Each number is 128 + 24 x the weight over its row's rms, rounded and kept within 0 to 255. Layers, rows and columns count from 0. The size above them is the row's rms in percent of the matrix's.

# layer 5 MLP up, 1024x256, rms 0.134, rows 219-231, columns 128-255
size [100 102  97  97 103  94  98  98  98 104  97  92 100]
[[156  87 124 123 140 152 108 129 152 109 118 141 113 146 153 130 164 108 160 107 137 171 163 121  99 113 157 154 139 138 125 201 110 128 142 110 100 153 101 154 157 120 132 116  89 167 100 130  84 130 102 136 130  87 113 109 114 123 163 125 106  94 104  95 183 121 103 127 128 161 167 122  98 142 162 124 123 148  65 126 169 111 138  92  85 114 116 118 157 135  98 146 112 148 133 119 151 160 148 152 127  84 136 119 128 124 121 204  86  89 125 117 166 141 139 101  98 131 103  90 164 165 131 148 176 115 146 139]
 [113 130  91  99 130 118 105 102 143 110 134  98 127 157 153 109 140 132 104 184 140  94 154 155 141 133 187 131 146 141 124 139 107 119 128 107 120 123 152 146 108 116 111 126 111 108 147 129 149 125 124 112 160 168  90 154 139 136 135 150 118 179  99 139 100 128 157 118 112 136 162 114 134 100 128 133 127 126  76 109 100 108 176 128 156 116 107 121 140 101 139 147 146 112 137 161 106 132 169 133 126 122 108 133 152 118 101  87 115 127 100 142 133 112 127 144 128 150 115 162 126 133 104 126 154 103 135 119]
 [140 163  96 122 123 130 135 150 121 124 146 134 163 164 109  82 141 133 123 127 165  85 122 113 136 104  86 139 152 118 123 153 107 153 111  94 193 121 144 103 142 165 150 136 141 166  99 138  91  96 116 149 183 169 136 121 177 117 136 116 146 127 108 183 134 160 121  83 123 128 129  54 138 132 132 103 160 143 154 130  93 111 135  89 119 118 106 152 171  94 154 135 116 134 130  87 106 143 154 128  95  88 134 122 149 119 136 107 111 122  95 123 123 156 123 125 156 156 148  98 143 187 142 167 171 141 141  92]
 [118 163 128 117 114 115 138 152 134 119 124 134 140  98 122 119 113 131 121 172 130 130  88 143 164 111 139 112 150 131 130 102 188  98 159 209 152 126 149 136 177 139 105 142 168 119 139 131 147 119  73 118 112 140 123 101  75  79 126 115  89 135 103 158 126 178 187 156 105 125 135 117 171 116 133  75 151 124 122 107 120 122 144 112 117  90 116 106 120 105 143 122 101 116 170 103 105 129  73 144 101  96  86  97 132 114 128 115 114 144 157 120 149 141  94 109 140 144 141 135 144 144 120 108 102 161 148 115]
 [127  81  87 150 116 119 150 168 182 165 109 120 157 165  98 129 131  99  64 109 142 134 124  69 129 136 108 104 162  90 116 100 174 104 148 109 124 132 102 121 154 113 133 134 141 138 140 132 115 136 140 105 120 123 159 125 115 141 119 143 109 168 175 145 138 165 149  99  96 149 100 109 104  93 121 136  97 144 152 128  96 109 137 113 168 143 101  90 163 174  97 142 131 123 132 156 106 131 123 141 105 133 137 100 111 146 157 139  99 121 133 131 100 142 129 129 121 118 132 143  90  98 107 164 130 148 155 121]
 [ 98 158 166 125 110  82 172 139  87 133 128 135 128 119 108 157 121 144  87 135 144 170  94 119 117 168 164 134 122 141 151  98  99  73 150 129 181 126 135 152 113 164 120  85 164 128 126 160  93  80 156 128 128 120 142 150 117 127 167 127 117 140 142  71 102 120 115 138  95 163 124 123 114 123 122 155 120 181 127 133 150 123 129  98 115 123 106 131 140 133  97 141 170 164 123 191 122  97 117  87 115 113 106  79 113  88 126 119 131 162 139 161 119 110 144 148 148 106  89 130  77 114 139 150 120 138 119 133]
 [133 133 144 141 118 180 163 144 131 126 148  88 136 116 114 106 160 164 127 156  92  80 100 102 158 114 179 118  95 143 154 142 121  85 106 117 113 121 116 139 143 133 122 133 100 104 158 123 132  79 136 111 106  97 178 131 159 194 162 127 152 152 121  75 134 110  78  93 155 122 105 124 100 155 133 165 135 167 130 137 150 166 106 141 122 170 126 121 127 157  79 140 139 146 107 183 141 137 133 143 126 158 117 163 103 141 131 140 138 139 103 105 162 123 151 126 126 146 107 141 166  54 116 132 127 158 143 133]
 [110 145 173  91 142  98 136 114 135 147 126 134 122 133 186 110  82 124 132 154 118 136 163 168 128 155 159 121 108 121 170 115 100 132 104 148  96 128 149 159 105  76 159 122 126 109 169 120 120 107  80 133 106 118 151 153 101 140 110 112 121 156 133 184 138 151 148 105 111 126 139 103 125 143  80 103 171 136 104 106 122 122 101 105 113 144 129 156 132 171 107 150 177 115 145 111 121 116 135 105 106 115 118 108 137 145 150 133 112 129 112 136 110 123  90  94 118 131 153 105 162 144 121 130 137 143  97 145]
 [108 141  73  82 121 125 127 107 120 145  77 133 127 142 157 123 109 131 106 129 149 105 102 143 140  83 151  86 149 124 141 144 140  70  81 166 113 114 159 142 136  78 143 168 160 129 168 168 111  89 140 152 131 122 102 139 142 136 135 132  88  95 116 162 161 114  78 159 162 110 149 117 137 126 196 138  99 123 127 110 150 143 189 149 152 107 146 107 118 132 138  97 109 104 136 141 117 148 130 110 134 110 141 115 144  79 136 118 130 101 145  98 110 157 115 104 130 131 176 131 138 164  97  99 137 127 141 131]
 [124  75 111 105 131 133 133 107 131 112 114 120  97 118 134 124 100 126 100 128  53 119 161 103 144  98 131 137 121 116 125 101 172 139 102 120 105 126 133 143 160  92 135 121 132 140 153 133 122 125 168 130 132 109 145 108 146 135 148 105 137  89 108 113 110 136 157 161 176 123 116 157 172 125 141  88  85 120 131 133 170 142 124 170 141 161  63 136 155  78 115 130 184 136 133 121 136 111 107 118 152 113 154 156 166 122 103  90 149 146 165 125 179  73 157 103 160 103 149 152 144 110 110 138 139 165 129 135]
 [133 134 103 118 176 134 132 150  93 119 153 162 167 123 140  88 156 108 115 114 147 128 109 116 126 117 121 129 136 128 119 131 124 121 138 118 123 108  91 110 148 157 174 127 105 104 132 128  90  63 120 130 153 128 136 104 138 153 103 156 103 147 164 139 182 123 122 112 115 129 147 103 120 158  88 112 108 150 133 155 142 154 131 137 116 127 151 115 102  85 105  91 159 146 158  87  73 113 151 151 137 111 143 129 112 136 109 119 130 132 149 175 151  91 151 112 119 124 115 105 147 186 113 196 133 140 107 139]
 [123 162 156 119 172 122 106 150 131 111 159 166  90  82 115 133 126 128 130  85 170  82 120 147 102 105 108 108 115 117 167 108 142 111 134 135  98 124 137 147 111 111 152 178 125 115 144 115 137 120 150 102 135 127 137 158 154 137  79 114 133 152 125 117 135 127  61 144 130 127 123 100 170 147 153 123  82 146 127 107 131  97 132 128 113 151 115 123 145 144 139 146 106 115 117 160 101  87 121 113 105 110 161 147 156 107 137 152  93 107 114 130 152  93 133 139 146 118 121 137 152  86 107  99 121 138  92  97]
 [101 113 142 125 105 110 120 129 148 153 103 116 122 124 132 131 129 151 147 133 151 108 117 157  99  95 115 152 127  97 165 132 163 102 111 148 160 135 108  99 144 168 105 130 146 147 156 135 131 146 113 214 164 120  97 109 138  94 140 124 125 138 133 150 125 108 113 108 146 131 146  98  76 122 171 120 174 126 134 117 122 105 124 138 138 134 120 140 129 112 125 163 154 139 118 123 123 112 125 128 129  99 141  84 120 140 123 148  94 135 108 140 160 115 150  96 144 129 121  95 131 190  98 154 169 185 118 117]]
# layer 5 MLP down (transposed), 1024x256, rms 0.068, rows 219-230, columns 128-255
size [101 101  95  97 103  96  98 100  98 102 102  94]
[[ 78 113 182  84 119 141 149 129 118 133 115 140 101  63 112 123 156 165 105 115  87 148 107 116 138 138  98 160 168 114 148 112 127 105 123 126 100 147 135 167 153 102 122 105  96 122 118 157 143 129 127 137  86 114 148 111 164 128 145 131 127 131 102 182 146 156 161  96 122 119 110 144 149 131 133 102  91 104 104 116 146 171 118 151 116  95 140 117 137 114 196 134 109 114 136 102 156 189 138 143 154 186  72 101  85 167 135 154 140  87 136 117 123 138 158 117 103 130 110 147 148 145 131 122 127 112 139 136]
 [134 134 158 156 126 119 146 128 102 128 115 128 105 106  70 100  97 164 166 127 154 123 139  98 114 156 164 107 150 130 117 166 136 124 107 125 134 129  98 109 135 150 126 156 138 132 116 111 121 126  92 157 109 133 115  81 111 100  99 112 126 110 154 123 140 106 126 179 159 165 117 131 123 124 106 119 119 116 137 115 157 114 173 123  82 160 109 136 177 115 127 111 158 112 129 117 112 162 117 108 157 144 108 157 108 171 161 117 102 131 127 106 148 151  95 139 130  88 126 123 127 166 141 130 107 107 150 158]
 [101 125 132 126 146 168 103 121 112 136  97 108 122  97 121  93 103 125  94 126 111 139 120 115 122  90 161 164 128  95 124 122 155 103 174 130 139 137 115 148 151 129 120 106 150 107 141 125 135 156  68 156 123 120 155 115 146  93 149 126 115 111 171 120  87 127 176 162 109 119 149  97 149 129 104 144 168 125 113 121 158 136 156 144 143 110 118 110 138 131 136 145 156 130 147 151 133 159 129 125 135 117 182 112  87 141 149 162 113 148 129 102 128 122  98 117 100 157 107 143 140 133  87 100 106 160 128 144]
 [129 120 149 149  87 111  87 101 106 121 125 141 101 118 100 143 157 147 138 157 145 111 111 173 149 109  84 151 121 136  78 121  95 165 120 110 132 121  98 150  90 124 162 106 109 152 101 146 139 128  91 110 121 125 126 140 169 166 177 149 186 117 108 141 130 141  69 106 149 184 144 165 142 192 121 170 140 145 147 144 150  94 147 115 108 132 163 129 159  94 107 145 170 181 115 108 160 138 128 110 118 121 162 149 117 171 101 134 126 145 115 115  92 112 121 138 151 141 150 152 144 140 118 117 115 131  88 156]
 [130 130 137 122 108 127 154 138 127 112 131 142 144 117 129 150 174 124 124  98 109 150 125 147 150 179 110 127 161 120 129 147  96 137 125  77 114 135 154 133 136 107  79 152 132  78 153 185 155 112 107 116 161 104 131 141 120 130 112  83 147 148 133 102 100 115 155 139 145 141 104 126 151 130 153 107 112 149  78 120 118 100 170 116 122 145 120 112 136 145 111 125 126  89  73 136 138 136 172 106  82 164 126  99  67 136  96 110 128 115 134 129 142 132 123 152 194 127 114 139 154 168  93 130 148 113 199 116]
 [161 127 167 114 149 141 130 126 136 132 125 156 137 209 105 121 136 134 141 139 116  84 115 102 149 118 114 121 187 157 158 184 107 135 127 123  91 146 136 128 137 138 137 140 131 126  97 131 162  79 148 131 124 116 160 113 116 106 143 129 146 139 143 170 112 132 122 122 127 145 138 167 100 136  99 138 163 147 133  91 125 145 162 177 103  94 147 127 136 150 158 100 149  99 103 107 108 136 139 125 107 146 143 151 109 104 110 114 148  88 144 104 154 135 114 130  87 122 105 116 143 133  96 122 147  83 133  88]
 [160 129 134 153 111 125  95 153 132 184 154  87  83 131 144 115 144 135 125  99 120 116 158 124 103 162 126 131 137 145 108 116 145 116 116 153 136 103 101 111 103 109 125 174 107 141 176 107  99 122 147 107 105 110  77 110  96  92 173 127 136 150 115 146 154 142 154 150  91 142 154 161 100 112 143 164 157 113 110 125 105  79 144 131  91 121  75  97 125 131 114 102 144 104 126 159 126 113 130 125 138 123 113 148 132 152 139 144 126 119 124 148 115 137 130 151  78 143  87 121 142 112 111 135 138 155 103 111]
 [118 111 110 166 163 140 141 143 165 143 135 152 112 173 126 126 183  97  94  73 146  78 118 132 170 102 138 132 134 104 146 146 134 115 160 111 144 134 147 115 114 161 151 132 132 112 152  96 109 166 165  80 102 156 127 129 119 106 129 144 121 107 113 150 124 154 130 102  90 121  65 180 118 167 149 143 141 114 132 142 141 183 164 125 148 106 111 126  99 124  88 144 135 166 130 132 155 149 121 129 122 138  91 140 126 136 142 116 124 150 135 169 139  57 115 140 133 149 121 127 106  98 106  80 138 133 103 112]
 [140 186 104 129 124 141 138 109 157  70 140 113 151 123 112 138 132 139 123 125 119  99 117 117 141  84 101 179 159 116 158 149 115 127 143 141 136 158 112  98  98 174 146 143 141 125 114 128 122 114 133 131 105  86 102 140 174 130 151 135 105 147  90  96 165 128 110 138 127  74 162 126 145  93 156 100 143 123 118  99 111 128  82  89  97 113 136  97 126 139 158 122 152 123 135 115 138  71 141 122  85  78 133 141 116 158 101 115  85 161 108 133 173 131 116 126 160 153 102 160 152 108 123  96 124 112 168 117]
 [137 125 132 102 126 110 149 119 150 121 145 116 138 130 136 116 124 149 119 122 109 125 162  90 112 143 171 105 143 147 151 170 127 142 105 127 161 173 142 150 155 131 145 158 102 101 115 114 107 107 122 153 132 121 133 179 166 140 116 140 135 135 179 130  90  93 124 136 100 136 147 126 134 160  83 131 134 136 129 124  90 155 138 115 192 130 174 170 155 107 188 140 150 107 166 133 107  94 122  99 152 140  88  81 152 141 105 123 105  96 123 165 147 159 102 157 120 134 128 110 108 108 122 131  99 175 133 165]
 [130 137 136 163 127 132 152 128 155 155 127 112 138 110  99 151 139 126 122 138 100 141 174 107 125 112 157 133  88 136 102 143 154 114 155 133 119 175 169 120 125 122 120 144 136 108 155 128 113 118 140 128 155 117 152 141 140 165 137 129  79 135 115 154 129 135 151 131 106 203  94 105 124 151 114 165 102 125 133 110 149 110 159 126 142 123 153 147 104 147 144 135 105 151 125  96 130 152 164 135 117 136 158 144 144 116 101 149 155 127 147 130 143 140 155 132 119 101 137 127 104 144 110 121 104 127 116 102]
 [167 146 104 120 141  89 143 105  94  82 152  91 135 129 112  85 103 133 139 109  79 145 151  92 159 128 141 116 142 146 107 145 133 130 142 178 128 115 104 131  98  95 111 119 124 126  93 144 133 119 147 131 177  92 149  75 107 144 122 166  89 112 140 105 138  93 111 102 134 103 101 130 140 108 131 151 170 145 137  96 197 134 126 156 119 129 143 159  94  95 117 151 123 142 136 117 151 162 140 136 126 160 116  96 119 117 139 156 125 140 129 109 105  93 142 142 147 127 145  86 151 177 120 124 167 105 135 116]]